Weights of a small GPT-style language model, trained from scratch on English Wikipedia.
Size: 19 layers, width 448, 7 heads of 64 (1 for keys and values), MLP 1216 SwiGLU, vocabulary 8192, 43.5M parameters.
Each number is 128 + 24 x the weight over its row's rms, rounded and kept within 0 to 255. Layers, rows and columns count from 0. Numbers have three digits each. The size before them is the row's rms in percent of the matrix's.

# gate: layer 10 MLP gate, 1216x448, rms 0.14, rows 835-909, columns 0-55
# up: layer 10 MLP up, 1216x448, rms 0.134, rows 835-909, columns 0-55
# down: layer 10 MLP down (transposed), 1216x448, rms 0.0788, rows 835-909, columns 0-55
gate835 083:155104124097162145131107125119109133132116139141157086147093095171166134154099164142154155116139157106096149164097111157168132144103130123084143142130127118104133150130
up835 085:118141168091170130120126118127133114152141160125083098165118132136128133101145119112152155111099124142155122158131111155125130136132163153093131116123112184142171101151
down835 086:160118151136126116137095141122090164096151143123151103118140114163138154147109132136097136104111141149155166117151150151112109126137126078140109136113083143107110109104
gate836 112:156134097182160124146096119121124112147114146123121096143135146172133100104140127117133149105177142179111130107124112120127152121138116149136136146075108115132109147143
up836 118:105123102082126097163154153124138139101134132122111117106148117083155134118126145109179115159065126119151154107092131123132115158133121115124130080146167097139107124154
down836 111:147109142144171134172142151099110134079136160129095129111112089106116125126126167095148101131104124135171094119107138101118127132125080108109116117126139197137131091157
gate837 103:106130123156156111109092154133141129131142105106085130137105153153110106140133121133076165132092094154147122145141149142103165102131122142134111143108141108057148105137
up837 106:155143139114124150088149121103108172143117123130127159089146092115140129156139171166149089138136108138119119164120099146155111111118115129094142154139165172176123116096
down837 114:136128138109131100124087130105103109130133124140144138123103129089140103131150139179135120147097119151155130148117131153117100096136100051149139109119153149150165111078
gate838 099:086119084160147113147081127118123120141128182124121109100099132114082124154146129114127169119153108126113099145179141127101149108094139150151160142139112128123096158113
up838 105:108094152159140121157109155085147086147098096154131104112122110146143099128119084115122151127148083162098130143123129110106160134108172134128143145084182098162100176112
down838 102:137130162134161121093098132105126115139126132147080135138150112103144151149105110103097120132136126104142149154136111158102145131079137121139155111176102089119118153139
gate839 104:079071165146188128136119121153143079158107152079139141163137106166097078112118115089131094127143151089127121112111130146151143106104180101099110138093068139120133129126
up839 103:147145145094116121157130124125133103142185177144119124117142128077151109096136099117149120146152202142151080135140116130101116132083161104140106105147147138146115097121
down839 109:122143125091145090121119132143100133124148126107190101071125157118121162130119116157136091142120121123090126163127120115168111132097109190140107146084140150105097141112
gate840 104:139121133104138090136137136156128114123128150172075154083099139120163102156137087115085118161118088127150129139113128131139089088084129067118160142061142147101118128118
up840 103:127127114126163137115136108147153136117085102154124147124140124125157105118116104115103109160121169112107160173104145135134150126121099134124103170150122142149139183151
down840 105:096148144131149103105105148130105129098121143121139122120117110139080090069136167190122135126170145072154137113117127149104141081115100101106135116144165116139101175141
gate841 082:088128117116175092126094139146157141133154128131105116126131107126138130160156106094139123112123144145130146105133154124121104164163132096112168150122166153129116178119
up841 082:165138150159093123128181131159093131134108138110119132153140087104108145151119097164142119125143116149139124132128096111105119103096183151102102113142122090148111096142
down841 097:134128095127125132130147127146130115135107138117124139135138135135099137092121103138110122153118143115155100107159142104132138099152100176125099115089115171160151141137
gate842 100:109140145116153072113156102100131168155175120131137158132116126151110152124143131162104106085109130141135132118108112100138121097167125107110134122104137162148132128153
up842 106:112168131143111117121145115129164155156128129131110088081134138150134100137161147149085133067139121167104107100120127115143143107131126130074111121089108160180114139113
down842 100:145103166187097122121111118147140135110137126148114124137146134126078098099148152107119144130148132128092110137094147143110136156121141155118108129124149132126132162096
gate843 107:123122133109108096123133145156142124166135104170081104146127165114125083141175086116176127136118119134139137147156135059133083107149091107122171156124131177155153117113
up843 111:167120105130128147140161142114117150120167175100134143099100119126144123135128155130136122122155123144135125132094125163122130147090138128145118148136124106101144124107
down843 108:131130150118133135151125144104081126158133138111130117102135063117087181142084155097131147138096113124116156123127097161147106105080158148133091081120086151124115178114
gate844 108:138149135110134148152157151128176049106139120116129120132126078079148167144140103100133110094140129170158156114124154123128164150128117136155149087142177137122102122111
up844 107:145105090094125145118115126120143157119146104100102119121120168147142150128100131134109122092116127099145146138116127147106114141175112133173128161094124184094160126123
down844 108:115076135132134124126123102162107134086130136108090145073143167162117180163147132116169106086129111097131107151151173099143163123126157107149132106127121166114135142097
gate845 099:127107184152149125098073160117133126110123085125104125101128098153134150134172094122148108128130143158153146117134130113120140145112131159123176162122131119153115170132
up845 098:151175155140151146117187130106158131129097123083133092136159126125110107155180126128093132139142122156186132180137152127132133085127135138135124126157131126097120149123
down845 099:114109085149155134103103101165109119145115132188133096111144126109137137160162110096095117133122149129161169102127157089117108110142136134168149172164127134140145136140
gate846 097:158111107116132130130106161107140147107160159131148105105140147145128108129109146127126176154130132138127166095125106142118138125132146144114157081116108130128139087130
up846 094:138179127142131149151107108136178097083102117139058178103143132172103171096158123161119118135158137143156111121137133138109100152105107113143116135106151108122114158115
down846 096:111158169136121150129073189130129117114147121156157129121116097149121155135106142138113147102118119128110164142139113148155135084193112091133104159141146133179178164141
gate847 115:134128112143107140144076119147178098139152130081108106117141132099178120135111137155162111108151107192098149146158135130114115111104153120122135149187160153100134130127
up847 119:115149125112131132119061142147136099143133147092079120124118163140144094131112113152122137128185159151121169122168113151097133132140116149118129145147144155157119156121
down847 117:133159151050167118138074160125174126145138152067107152133122158110157129131143130122110156074114154157108133148104121134128133127138119122096102113134152108164154151113
gate848 107:070150123138129128128087111132120164134122130137124170142153142081128127104093160117144143094109102158114108143128146165110101103115136166151115062147142151087110128101
up848 099:145154136116147125153115151143111151112134113090126142135140106111093160104111151126088142129147070116115119168125116137120145133122107149106153066108119139074136145131
down848 103:150152156107128127135129134130083164131124160108147105166147148143119113142133131183127125104115128189122114140137113095127147125115125130139126110171164124111127136142
gate849 123:185146159123119131172139167119132107120150157130100113147125092110122157154161097138129145137145094145118141109115135139122135114035116069145083112138128149133138072121
up849 113:112144126100173099148173093169124132107160140097138152162160094124156153108058141139095111137110123115103138120169128130132123111139132161099130081138173130117101161161
down849 114:182088141114161160100072098120129113126140149102166123089117135093141176131113147134140151120187098152189130151136100096091052117115128169101102122101139113077104127134
gate850 120:129085167116136188137091143138075126173086139158125125132144176085151113126099135113121161143150173165124116129148140112142100130154156109077131074111140136133103167110
up850 107:148137105151095152147144136153111129078115117154145113147136123105133117153116124128137137152101112105156128153145155105135142140170124090212096108124171156120118138135
down850 122:139132145091154147154156152147105164116119135109157141117153141124120129208088140128140171103120140191116110149107100126107126129108129115115091130124127104177151132126
gate851 076:113116136173147141103142141128175142147091135134116121074123163142135057147149144165120088138161152112086108135162113151142106139147133145141077158112153142145127079134
up851 079:138142126176141093103081132136077140129147140120126164172146148142129128115140088107144149106150119131128133101133127145100060127111142130142141114111108143099143143137
down851 084:166152099098141114127128183131168101108180146149155121121125133167117149173128138136169109119103114134150111144117155153161152116146090162113147161108113102137135144161
gate852 107:090101121089179170143088126088079144109134129153130115157131079119123144163143160138122160125091130120118115132108136135109095108118127152148152091109112127142110140126
up852 109:115142144095124163079107125134086128103174118086119118130137116165140159138103149147129110125116125126160128143104145085100115108145125134158126118137110132170114125106
down852 111:126104127086107095138098103152136140129164145177119160125109133134112118170108147098171128139166133154154128156126122104087094137118118111122154117131107093102120095118
gate853 114:148112132112121108107145139129133105167113106134112085156112157172082131161094156147104152124128171148117149100129131093144142124126161160105134141139099156153129143128
up853 113:123101110161120093112142102136116092139090120118125125148157099138141174105152135090138162145119142038143112112110139073126131109138135094132084161144098166121112139120
down853 105:136144169143170104119145154101094101123153079133138174130147086110121134105076089093130115150130142131102172107149122156118156156103132124096122109150164089143154144075
gate854 090:174097114147138160125100145094104139114142095144123115156129104133142109144080133118138137056134137175142117149135127096142127099168092130157146108114075141109092135119
up854 093:138101142133106123153088142095147140145139131140154139120121183118171138138105096146121140123124134125063101126134118142093110136081110142076119135094131106169133094171
down854 095:097170101133123116121109129120104093136083126094139145110149159152154095115123106150102121117124153131148106154146137102132096159103167134142127158127119135118144091099
gate855 115:092107156126137126150122165134127093140138144149145143159152133143154147064125130097152142144139114109177142169138180130107095091143132090165139153106073148112093129149
up855 121:139147136101110156164147105102118100102128106129113101124148171084153078127110116157117121112109114148159104116151119127147094143144140118114154107113124141123124090094
down855 120:145199114116144123122144140137138104158129090141117114069117139157143160170133102129125142119124101177127147164123164154132118112127128072127114081098097152131129109127
gate856 062:106104118189117133126109133127144095114119124147127138117102215109172124135121160140159098144128167140136150098117110142165150107156142092142119097141095161155138171156
up856 064:106114107167112129108117142125150091093125133152106133128110188110150127135099151140133128129145144138102157111145109142168134099125151070150129088150108152139127155174
down856 075:103078116169103073120122130127113140130105128144099172121135176129116102106152153099133128143164141143123130129153114122126170137106123159101120148116164146117146169100
gate857 122:140117108138104133124150156102117159109162109152134095168152150121081146152173193130113134117138090130098132127156173097122167143156096166152144115093124110147151106101
up857 119:108133125125133094152137127114120143073133164102110129124116092141131147089122152126094120165133137161102157098144117096141144128121143113139139163128133134129131143138
down857 113:099123155146111051158129073173158159109110120066150136125123137100083140099145121122099165127119166105141133097068123132130095136148145116154142149162099149130117092113
gate858 073:142132148178105131131131122123106118157093144093108155124161121121116083139180123193126137117137119118108133152153072112182121174138126121154125096162115089111181123111
up858 076:181133162086153145130144119117139103099101176115093098121141113113131100107131166150137164128129114099121136185150105106145125133144120160112150082174147124111145111136
down858 075:120137155100139148135102160117151117120149119132110169110151111169128140173153069133143109131141150099142163127121116139138145156133101102144107132031114122130108133110
gate859 113:132134124159125066083141064147098117179109147122089133093152122134119097101118151094131099149116183120149103139121193128141154065153161125142158177122171176122180126115
up859 117:127148134112103087162099123124158121153062097148103113096175104106088122147109120093144110115112143133164115146112182127126130125131166121163133136168135123108135131118
down859 113:083105119140155100121120170099182148096102137114147112114155101167087140139137162153091169116096120133128162151145146159124125144104114162134108100120091098138140149161
gate860 120:128069162086073143104142085106097102149128094146167132140146134144092108121097150114169138131110173109133108077100132133076114121145108128159153131175113124140127118143
up860 121:155147120129123085115127128177117161086144136142148137123127116140143122114130081112132135139148156134108104147144126141119089126152131105166112101109132147123136121138
down860 118:125166120118152115103114148169140148148106123102127117171125134090096135118194070138130146106112147157103079138104126103147118132105089128097099121124149163129128124127
gate861 106:175130131121165120105113134178116083133109114155090146110088118146134140159120138128154133078090135134132163109129165111167089189128117073130104132096143121136080084121
up861 114:115109058128108126097143095155128097116119084114167085124101067143103122151122097133154111106082129132127172083175144152159133181129122108106132132132144166144150117115
down861 113:104118149098113125114133117124173134124126157123103159126089094141119140139086098102143116152144112111128115121094136139140123118140116114143127135097109149084120095119
gate862 057:124134133117120114133151140105141108150133157125155107131145134094141082084145087095158154092072109145097127157142061153137085153114140143107138098134114122137133138134
up862 061:095159165084157129167109166121088119163110103153142119130088114128090133114117130123083152106179093122125154121127151098123143144101133092112181129120126098134123136147
down862 058:111159143146169102142089133148134152157115119109213154114125116081107135178111136102202144128095109110128112172150114135129133149145130141136121172110150124167124115157
gate863 116:136108114174139116123124155099111137113146122148152164156102191134135165137134143192144140138126111120142161135092098106149121139130105100097086156168089100098115112192
up863 116:150130111155114156100115102109165123147161121102124117148167116132121118121122115135137110106089138117120126101164163137152118148156112160154164114130128115113150127121
down863 107:136094127109134120094112146127141141104154134140086125147154159155119099085117110123138100112164131110170133101116147137082147135154151133139118131097142122116113087142
gate864 119:119105171114124157094097125119152136127114094161135075153156127116120105181129092126101132132161150167124129128127173118158109113120140146159176128128133130105117151152
up864 111:082114119089157126106137130158113115089126115095099160144125124106122164137143101074145087158069177112146124127109119171130153119159135110096130155112130101123134141097
down864 102:134140152108154110116092119185108124104145068070169128120102157106143180137097097143098170147153157136127131151114152138112119115106142103106166101141084099149160138154
gate865 117:140085152104145102116178155149105141138140152109149153156114110141107139111094102091124089136147110142120103111120138174136141088093103128147130149071112138124090096111
up865 112:118123184096137137119125133120093131153146150129104125108079134149127126167161082105146159089092098106092143123114154116123093151125145162129095178076128142126075131149
down865 108:119130167152100115115101138122147088161157150105116101147171169159129116162104132148118145115123123102125156111124154112143137114127087160151101142153132102154142098139
gate866 034:077156159162157164079153112139119118107129129111132088114164100133135146111148099159121089146104139121082138144104161154139135141093129167099158146138155124140127104132
up866 032:143159092099107115123079089147136153168111126155134128132090110119124115145126091070142134113161121069112145126125163099114089127124132128148131130172118178110120145099
down866 035:114174102139087125122137111137138135159110095138141136182143079152113125118142135079125119093132097122082162129110119137101071105141097127131094131086084127123117136107
gate867 074:123093122162113124152142124113096138111104127112117101119104136128133173093151155144146129112121152106132150156076116184140171113140108118164133129129122167099103134161
up867 074:141122121120128159140158112199121145078144122125135130123093125152119135112139168136150145089119114149175147138095137171149127088134094128163109112159116165106121128150
down867 080:119075093119128140121156142184125148135125151133102161139170122164155134160133145148117136132140170167139099123127125153131161144145109138124176161162152131166102138137
gate868 099:159130100154147121142131134120162148129128139166090123168130090152162125136165126122109104161176121171131142129093166127158152144136081148105097143102105111104101152064
up868 102:115116125168110055133121154127124130118127115122133115145115091162144125113128123134105147139105140144123081140155126140116121130133082111091154139148156119132148096149
down868 100:079127157116115168108153100169140100150056154126115114144141192116094125136140130091127115173148115146127112121113116092084138111122137127144124119120127123136087132101
gate869 072:178142086106154125136103171138142089149082110150142143084137135124155112084163108147130124099117094128132106129133146155091166102142117137166103118164136119093112093123
up869 081:119121136160090137110171141142132140161107147092130112149117153122060157176136184135144172157119151141119121130086084124164123125129138134130147174143152131121127098128
down869 077:135125131128118111148151163146108123100101119122126153106090112139156120151108116125132125107137140155139164127133105143116093158130192155108081113124116119134076152147
gate870 098:095109107115101165111116142109120088149124140102134159133137170128124084178102170146142144168137128117128090122118120135144113145138118086125168092125151129119139143117
up870 102:125150123122149126148115131104144109135113102133142113131116116184166161076111159145181128110114145141144123145141136122121129108080083113146107134152145111141127140138
down870 100:101134123135120138103124169083130134099118101129168113124132089160161141115165135141153168116108154156129100157101067100102116059120126121154136122140110142123098100149
gate871 134:141100117151110133140142121119134121088149147151104123151139072154093088151130131098105113130145100134106099136104133122151152150123205118117163136107130143158100149120
up871 136:147101114129128125116118138097147156106136103154111114173158127159146081156122138136120088100126117150094139115166142129140130137123148148117100117077138118142128198115
down871 127:160126101133146140118114125124112135116106132147130109168148115108141141112067136094162122164124150136146140116159128127149151136130147146116090145151128117102139137091
gate872 046:160131137114095126104165135093138110135137149142125132102110093179135173154104152168065151101124117103084153135120132117120129106154166108146149125124104160117093130120
up872 045:125120138089077148108175146108106128151069130141097104159071128150139152156120145166145132122125113103059156117120136056147080123124152126093145135111078136109115064128
down872 052:124098110137169121112164142116102146098166142108155087113133140112134200157178096127142106134108155143140157118165147101097100108127132118112137140117151117115118126137
gate873 094:139143124157072120113150118109122105098121096124136093187127129122118133111089120140123164176175125114151155098108157151110120160173093130184143156151131116090150115151
up873 099:139140121150135129098120096138100157110116134102120100120078139153100120111170126100112114095119118156133104132134142102120124129111106126103158150085117135141107133139
down873 096:097142159122151120147136117143140164123133132122113093093087086126108078146146110127135100109126100111070085131158155110161077137092117127127163136138120150145109122120
gate874 087:134091089144127138149128117119141099155100161154143142118120152167113115148153077096120160084132148079071114156120129159161107140085136126140131123133118139133140126137
up874 090:111100109141156121127104118107157151140116123124112077170130158124133140144121108097117086113133139138130138117131124076135133154101095122145131130126177080110102132113
down874 092:126079120126109110156147123115129148117115123156129103139091106152098126138145095070134130102067136088104105148120097146118132180131139120165137125132148158151119149130
gate875 096:168128137151091107098145126151126107106095102074133167111182119140086104107137152118063117148158164082162110136132147139132128129118125154146174136113116175141142158128
up875 095:150137171093104175087123144123143131137092078115127162063146104133112090119112103067107075144110127083088141147113118164126139099133122132137134080150132146141137097147
down875 090:154071102126117100124135116150139133119117176112149116130096161171134146114126094131162156173136147130118144110118145144077132103136115144180147134148109146102128099147
gate876 092:113136132109161142117117139174109142161136153130152125109196080149121141085112129163105176151125110147105136152156168126122134148154110155121098116119133152107135134098
up876 095:116126097121126092067149142156086168122114133117147123159141123093150149114127127140109131100156111157120102128081133117136123160107133143158135156159084147125121166179
down876 092:136129126130106105151101157140099120091133122107122155132120145063131088120110102141135119126139122133148117107100109122162102194133116126147131136187097095108120111137
gate877 046:164122089123084141127119138114125112120083120112121115107133131175093189144099098113101101152119114141150114161153161080112146142104124107135157126139101136132128122092
up877 048:104137157109183145174101110138114117136152153162121125125119121106120094124128173116143136098138126147113137120142126120144092113146139131111095106078152110135134137150
down877 053:119119179117152111126103127146133090160151122173135134123109110117119091132133149143103133126156118138114139116150157144139125133133141081113139122090172140091143119148
gate878 076:116117127157130128128142147111113120126092107137112145093120131119117177142154089093148196115128102142133148156109149139145114120127118104132084139140171120093113118096
up878 065:161167117117120114134092143120151107133147139124099104165122090124148103146095127151114120084135127125114147125145153122101168119140093115175144122127123135183151096125
down878 072:110167122121173103142114158122104089131144158155099147152117118137121140135116108124116163132125092157134170153120173102116143085142109122131123097168139133105132091120
gate879 065:115135088154116136078081153139152153100116095112094149114124106146104148117162090149160150123114109157134118137116117117124160147123094105114144159127083102101129139142
up879 067:107114082149105143136073138168142154137128126101122144139116137105134143118157100138148129158124122172176128150131101130125103125107100119100146186153117121112108116143
down879 072:144110105162166124168161089159103169157092141125114110141116099160157148154083162141148107133097133142124149130132097099153136163091132112128105164123179099148152111096
gate880 115:154171102149140137154131148169161148103117145129098146160109143116085134080092141152124160100111108127081118117118131159121122108138118109125123142144122102136116107120
up880 120:173155119124132103149139154151135135108080155157159134133112149108147141087108089099115118122102148150063111148114134141114133161113150106151139117118110161137102136138
down880 111:108151107128137076053144096148123095136155137132126121131161165130159097118098144141100167153149160161128150138118140096103109108117147113142088142111143127127136105118
gate881 113:142134166136167124143120128136124153118122163150090102153131110121120128107131111120080106143104148078102150162107154133154133103131134150151104130125143145113145156128
up881 112:126113103064132081137126089114122156166171126115106111145168135106148070091132128129172133159117138107069156154153136109140124112109115104131129092138137131163145141100
down881 113:128090134095117122127154138190117146127130132134105113159102142141116096122145142139087135148147100127121114149093167183132160108143096166095108107110122135136133098111
gate882 083:153123103131123123132114154123108130146141110136125126175126123080190119091132142184111148118079124115104151070140150133162146100149152154144105116082140089140110118151
up882 076:159101095142112132134154148140097160165155127164148115157124112090173128122138125192103135141074124111113121097131154118147151092172163173150092136105134074165145137119
down882 081:082050110142108094146121100162151157142118123109149116122153125157084095142127111112114109094120141123156127103100108157126152124125131104112107155122099127107189132121
gate883 097:099108161136129150123106101115115165174146126137132117165110120142157109157151123136137096122152130110115127143180135133155124158159126152145150147103142129125093158119
up883 107:142146079141125143119155107094122144114130151098164102120180167085127150095107126105119149147084107123142109122112127095117101080084136104105135114133146131089130099165
down883 109:145097132128131127143096132154142105160137126141125097122194148123117104115164086130076130160127123155102112112128105089146153128128147104149143151134100107121115093142
gate884 120:119097098149125142118107123109123092114132178094098139152122160115109141163134135146115098120122132093159085101071129102175113068087124146125114114163076122124132091082
up884 117:140113138096136123140122135128145109157125155121142181128111147150162113145130110154153148113134159116135135167126136190074158090179140141103129195103115154115092136118
down884 110:160125140085074168159114132133130135112193155151100119124112152116074099119120110130091117149136135159130130116136148188134119114147146152100146144115151151123124109090
gate885 054:141160141110122146158138157121113106144114103116157148088135123171134161150135111165141157185099112128116129126137110142135101132129153114128141175127130156151133158097
up885 055:119117151142119121151088129110151155121120155125103116172116129057114106118109120120122091099159140139121141139128174090123153127116097115163135103103152125140127068135
down885 063:130135151116085157111105169118103136134115096161127114139151076110118116157111113171114134136141108124104115151122168128111116140140118117171176142127132102112106132162
gate886 107:102113138161158144125153167131110070144098136144042149118100114170087135106129088110125182088123111115124113150148106092171108107102123152124178150155082157127099075082
up886 100:108156113098165118110144143131103160111168101122118120106121146156090163152100195173135162128122146123122136050110092151185125138090133175095164142157114122141133125108
down886 102:141166130130156113148100090133114108145130159106129102146148114145139106144149173146077126159144143093169125114143105164103145111107134118088117109124138092095111117153
gate887 086:122075116138120143127122119138104171115119123083139151159124144116114125149104119108128088171130105113125122152112124127135101112141081156105109134124122100139099147138
up887 088:156217109118148093117124133062123116159089114115157101122098124087184116167174110158130111139093166144143129173144115127152114112157171129166114143147116114121112146126
down887 088:116135102120162130141122137126170105150086166107156130141087159140125166136137098154152090155142169147120104122114107109149109146149097112120109099164076171159144098117
gate888 099:110160131120184146096174146107126169115130139094144170114132129132144152127143137164125080156159135132112131110118133099108099122115148116083161139128131129083116151101
up888 100:133109129095112144133134128069138139120125138111174128139121133129129137124159132136119117176101130138119095102171161103111106132130133127159112161103125109105139128114
down888 104:134110137121107104118137133117131132095135166126169170110139140139159132121138141198115155080148155122092183154153118075119113123139111122151139117136116089095169164147
gate889 096:096163144120140156111123134145146131164111105152123121078137134078158156123092104146137111138114105118130124121193138139102105117148122121167136149093143119073154130125
up889 101:125129098107103130139101149134131124116145185145100109106122136094132148121173114122127126087153123152132085138166121143134094116123109145105118106118163146106138166145
down889 096:085185109126107133127114163159169142129158135097165112155174111092111110193146128092102126107171126113140169134151142139109149127141136132130083132104124124122122121103
gate890 101:135110122148111107111134123143147157111126118117141122144165114154171088149166152126141130152136118113114106125142166125142115143129107115105124136116149120159117120154
up890 097:118089127168112122100138128136182133137109111127144160135127142155111120157138134136071117114148142128126131119192114135085097151128142106102114164153157148124116123167
down890 095:152123117125119164113116140109131100169121102137148173172113119100158123116107138141141166165144119099151105137105160107157151131150156101101171145126151136109146113126
gate891 081:146174136143115124163147129118115148160108094126142148122126089128117097123113113131132139160119119159141154135129120122136126152134122099147142108089132114124127108099
up891 079:137132165129150132134058097102123093112144153154114143151125132111131148165141160142113169091112077132153106127116135110113136156093133168107148098124112124150124142100
down891 075:155126108121124110127082114109156131106144127120101131138144166126154151178147141135104123120082089134073140126130126152098099145091080158144172100139116152141102101081
gate892 108:107099119094153163119097111167159135136132112133150178097133111124133142152078109146141135152148102129128150116126188128080153146095154141130095104094104173143120090123
up892 103:075105146110095158155111124093166159155123123133120139112133130133151146131109150155153152136127100088122133127102129146098135124135114113109085108092133106131134105168
down892 110:102107155156098108172119127113167112185070164109145121108119136101139136126130097120176158137159133137113104117134139149120091165125109108121130111129112137149115096119
gate893 091:108127130138133127113095156148144111114144112161152155188139126138123139105115152165118121166112092155123132120112151114143129146127128124160144104159101122112088113111
up893 100:158109122138099144137143074166129142132144153124087139120142125122127133115164077105123148079136141113146095141141108122164140111158097130114123115127203135135152154152
down893 105:122155145144132162138152143132113173171113099122109111142133144129118103101138122120096124127152126127170141129096153118135145088136145156132118156174144137141133178115
gate894 073:109146147075128088181133105091163097109128154107126152112119148061131104118125165144120130135162088138151130127103090142167105111119120163139142145159106112148116152133
up894 074:076125139111154115119112179126146120113122104130115129110111092158153099149146096112107129127134125136146151119153142093117148110121142136109147063141147115117097141139
down894 077:115119129141140110135109133129131168079150141185115128098133107139161108120165138095112123126101131149142125091150137124122147143171143135144101113123109141126116131142
gate895 113:136153099132149112104091115137151156121121132140081107159177144146148132139123132130150081183149133136109107121161152151150103143150074126183141066130114131162154129160
up895 114:098108185103082133090132136115089136127174168127145145115126138108116087112120099118127119078151126090158114144131090126100125104123158124136123136158154142092125105099
down895 107:162122120144117126104159138141139172135139105172143108135164168136146136111129129136117118138113124076151094120129134135138068118115191111133176109130138135099126151139
gate896 106:160151154150135133134151083157117173153100130157146133141108122168116135080126084119137133157147100139125120143151151153108120160161143137120134131091104119141161066103
up896 106:133105126129122146142148160151143136141140119148166093107133094159100114105157077128160109141102113165112160135119147135132122158135131124148107142110110114130128119123
down896 104:104107131089074162096121099118134132124106112122124061129173160154129119128180144110124078124118102134121134118065112120146099095119135136149071122123125126161102137131
gate897 115:123132170120133098123140167136162090128074147114156110168119076116153135151124101158116167139147120126145123195161146167135172153170119125150111140116096137132129112130
up897 114:133124099131147089085160082125117149079160118125146147128117095116106137144165164118117160122084113134093146084112073093121118124109147158139118160150163131169121165134
down897 115:164109123100127112131134132109114148133126104139112145095102118107139118130139098136101141127143168136142103163098140096123124081145115126147110187159126091136182119103
gate898 055:113141104149170133104101139140083160128134101108128137118088086139147156150123122143127110139120086135125109082114161136106084118099128112137135112111147129124151131122
up898 056:144137147143065115124139086121170113086138114128138123147179165137111136159128131114124133165133170146116122126101083122164127118161133140111105146129140135115135139121
down898 058:180145161087135139121125154121102158135119148130129132134143101143152113132172135154108156112131147126121099123154149114133169147139079111164140132139154130141136118107
gate899 031:106112098149122122144085076129120109127072080165104128091102154100139137113137117083112113133135160132123142119183120165154121129136095128115105158108152127149136121166
up899 033:114095106187108111187043044149142094132111135178151113115136149096135111146158105101120108156115125127124120103134109154180123170164106164087119094082142144139152141172
down899 032:148162094131131173089120143167109154135160151106146111147179107146154116072105153129171125127118151119137132083077114121129123139156184171126145123114128135107147150118
gate900 121:170148116124143125156103081124099141130113156123156140116070137121134109134132112104125105076156115138134114139124166087130093136099088135129132116092106145130143155108
up900 124:137155111140120117111135091091106109135129127103131080111124117112096153143089132117130094179128143142140134111163127133140104129148134137141117163130139131120127137120
down900 115:193146056144104143168143107156114076114164122140120106124128127154117142111129159141094076137108145118136130128159144161120110157102149151154125131107135137132112124139
gate901 104:101128179083176108078126203091132095134136110122116083154152147113129122133094136138139164093127139127119075118136174125150112144111132088172116147120129151097101149131
up901 100:113128139101122123106165114108145100151146117152110117127183122154120163131106172150169108113136150124117113112164151106133152138143149120183136140154130148110118133136
down901 105:119091084104122129130219135087125112105143139175106117115141160131119183131151144138159119146137102089124106153163116154109137134137106132144150142137141125089129150170
gate902 082:116118145148139194114114128137125135110121088129114151158143082134088130117186113148113098138118121137100165129136125121099107118128126128098107159147085127061177133096
up902 080:138127116140153084113158121155104105140147142143142100146076141115179144128105109093138181130116077120100110158115112169111142143113140155166115102115170118188097130140
down902 086:193123120145115144132149160147095137140131185158142127128097126086118086118159141107136100106165118135145118111115171125092126120116129138154085111099119164112077115153
gate903 087:128107107141177135139140146132148125135146125148139155110086120133096152099080103140153210113107148131119100090127153078105145148133147128135127146157168136129145128132
up903 086:102159114107173144133173107192127075077128131157089090144104145122104149109117124128077155089150130121149115113165173154089105141120093095140138132150120116087147135117
down903 087:195121167114156083122115133125080121137144134139172138141152101094106117128152106132124166137129088088135074082154168107130177101138118156149119141164120181093113140122
gate904 119:161119159115096100111095123126090157112163104102167115137147138191146123130131111119140149140159125148116072159110131117102170152150160133142099186089081117147140114131
up904 109:133145128158144094170143151139157094137103136111112151129146116103113144133169170099135107178101090167145200128113120117113130109105152126130131109173174115101095137077
down904 114:155155154148111135148121109122148114148137159143110148134106093096117121141139140130158151119176117120101180124116110103066141081158076163151086096115113147076131136105
gate905 127:127115124122159104166124133105145069153112125161176129146104089144153127120130148112107155137116085134117138140140142145156128150174161112136118128124147124088120164116
up905 127:142122144124087168183136128137122168130121157142159103129134145110085145114128141146113128117169151132127104119167144122162126155120151145130126180084113094127111081124
down905 125:169145122151115114147117128118156161110164179115146128172148135137136162140129133135119074139126164121099138104159128144188115157136141162106116137124152119117137103120
gate906 150:131119145122133126123109162162128138119146143119109155180143141138120122127116113151105119122129129094111125109125146124111154134136131118164129113127131103117105166145
up906 143:145156078155101142147129133113152152119151066189127146126151138141105111138124120109165083104112130131141132166145093150193154126147152104120079128141134177133109108112
down906 134:088131093145128158125126111116152127137126132162085117156154120115072137114160160142142104159105131153140110150129131155110142114143154130109131125122138086090145103123
gate907 100:129158105116128118119116129063127154113124152133141115180151156101156090145128155100102125160129112071159136099095148166131121156085166166116162157159157131103176093139
up907 098:130135184123129180130134090178089118139131118095117128068134121150131149088149120105103091077142181180168119145126129091114140116130119153128119078135112125119112160153
down907 106:135162146144136150141088122089083183123151135107139129080116155122180146127162144099113126114158140129134156143122142157143109171085113184121111150062097130120113128174
gate908 116:112093129154133122100127137164115109122128113135101148170183111141134101144131180127128149125162131161129132132173143081133138118146139160139115152095158106087107125140
up908 113:142129113126160134145103178094157129105124151106090162102098116095096146138083147071134105093128118108086142126096098118121114099140154122162152131101100121177157157115
down908 112:135177134128140118148160110152158119124139108098097128106109070104125150162129171102120105106126098118121132134123104133124126129125128173159161129127134170160137086119
gate909 046:123114156121119125110096131134128090133113118154101118172089118155129118124126106153126124169134110144118108113092135145113141144112152136137138150112100099125117097144
up909 045:097113113128126084135111124077140130166161142112141149102117125120133118136085151113134144095129147118104147139139141122118074114117123118130151108100170150122121166098
down909 048:116118103158140128137137141138151139124138118139134138135089103122152096125099137101153138088131145141113134125109137113104091159154139162141144111099113121151103161111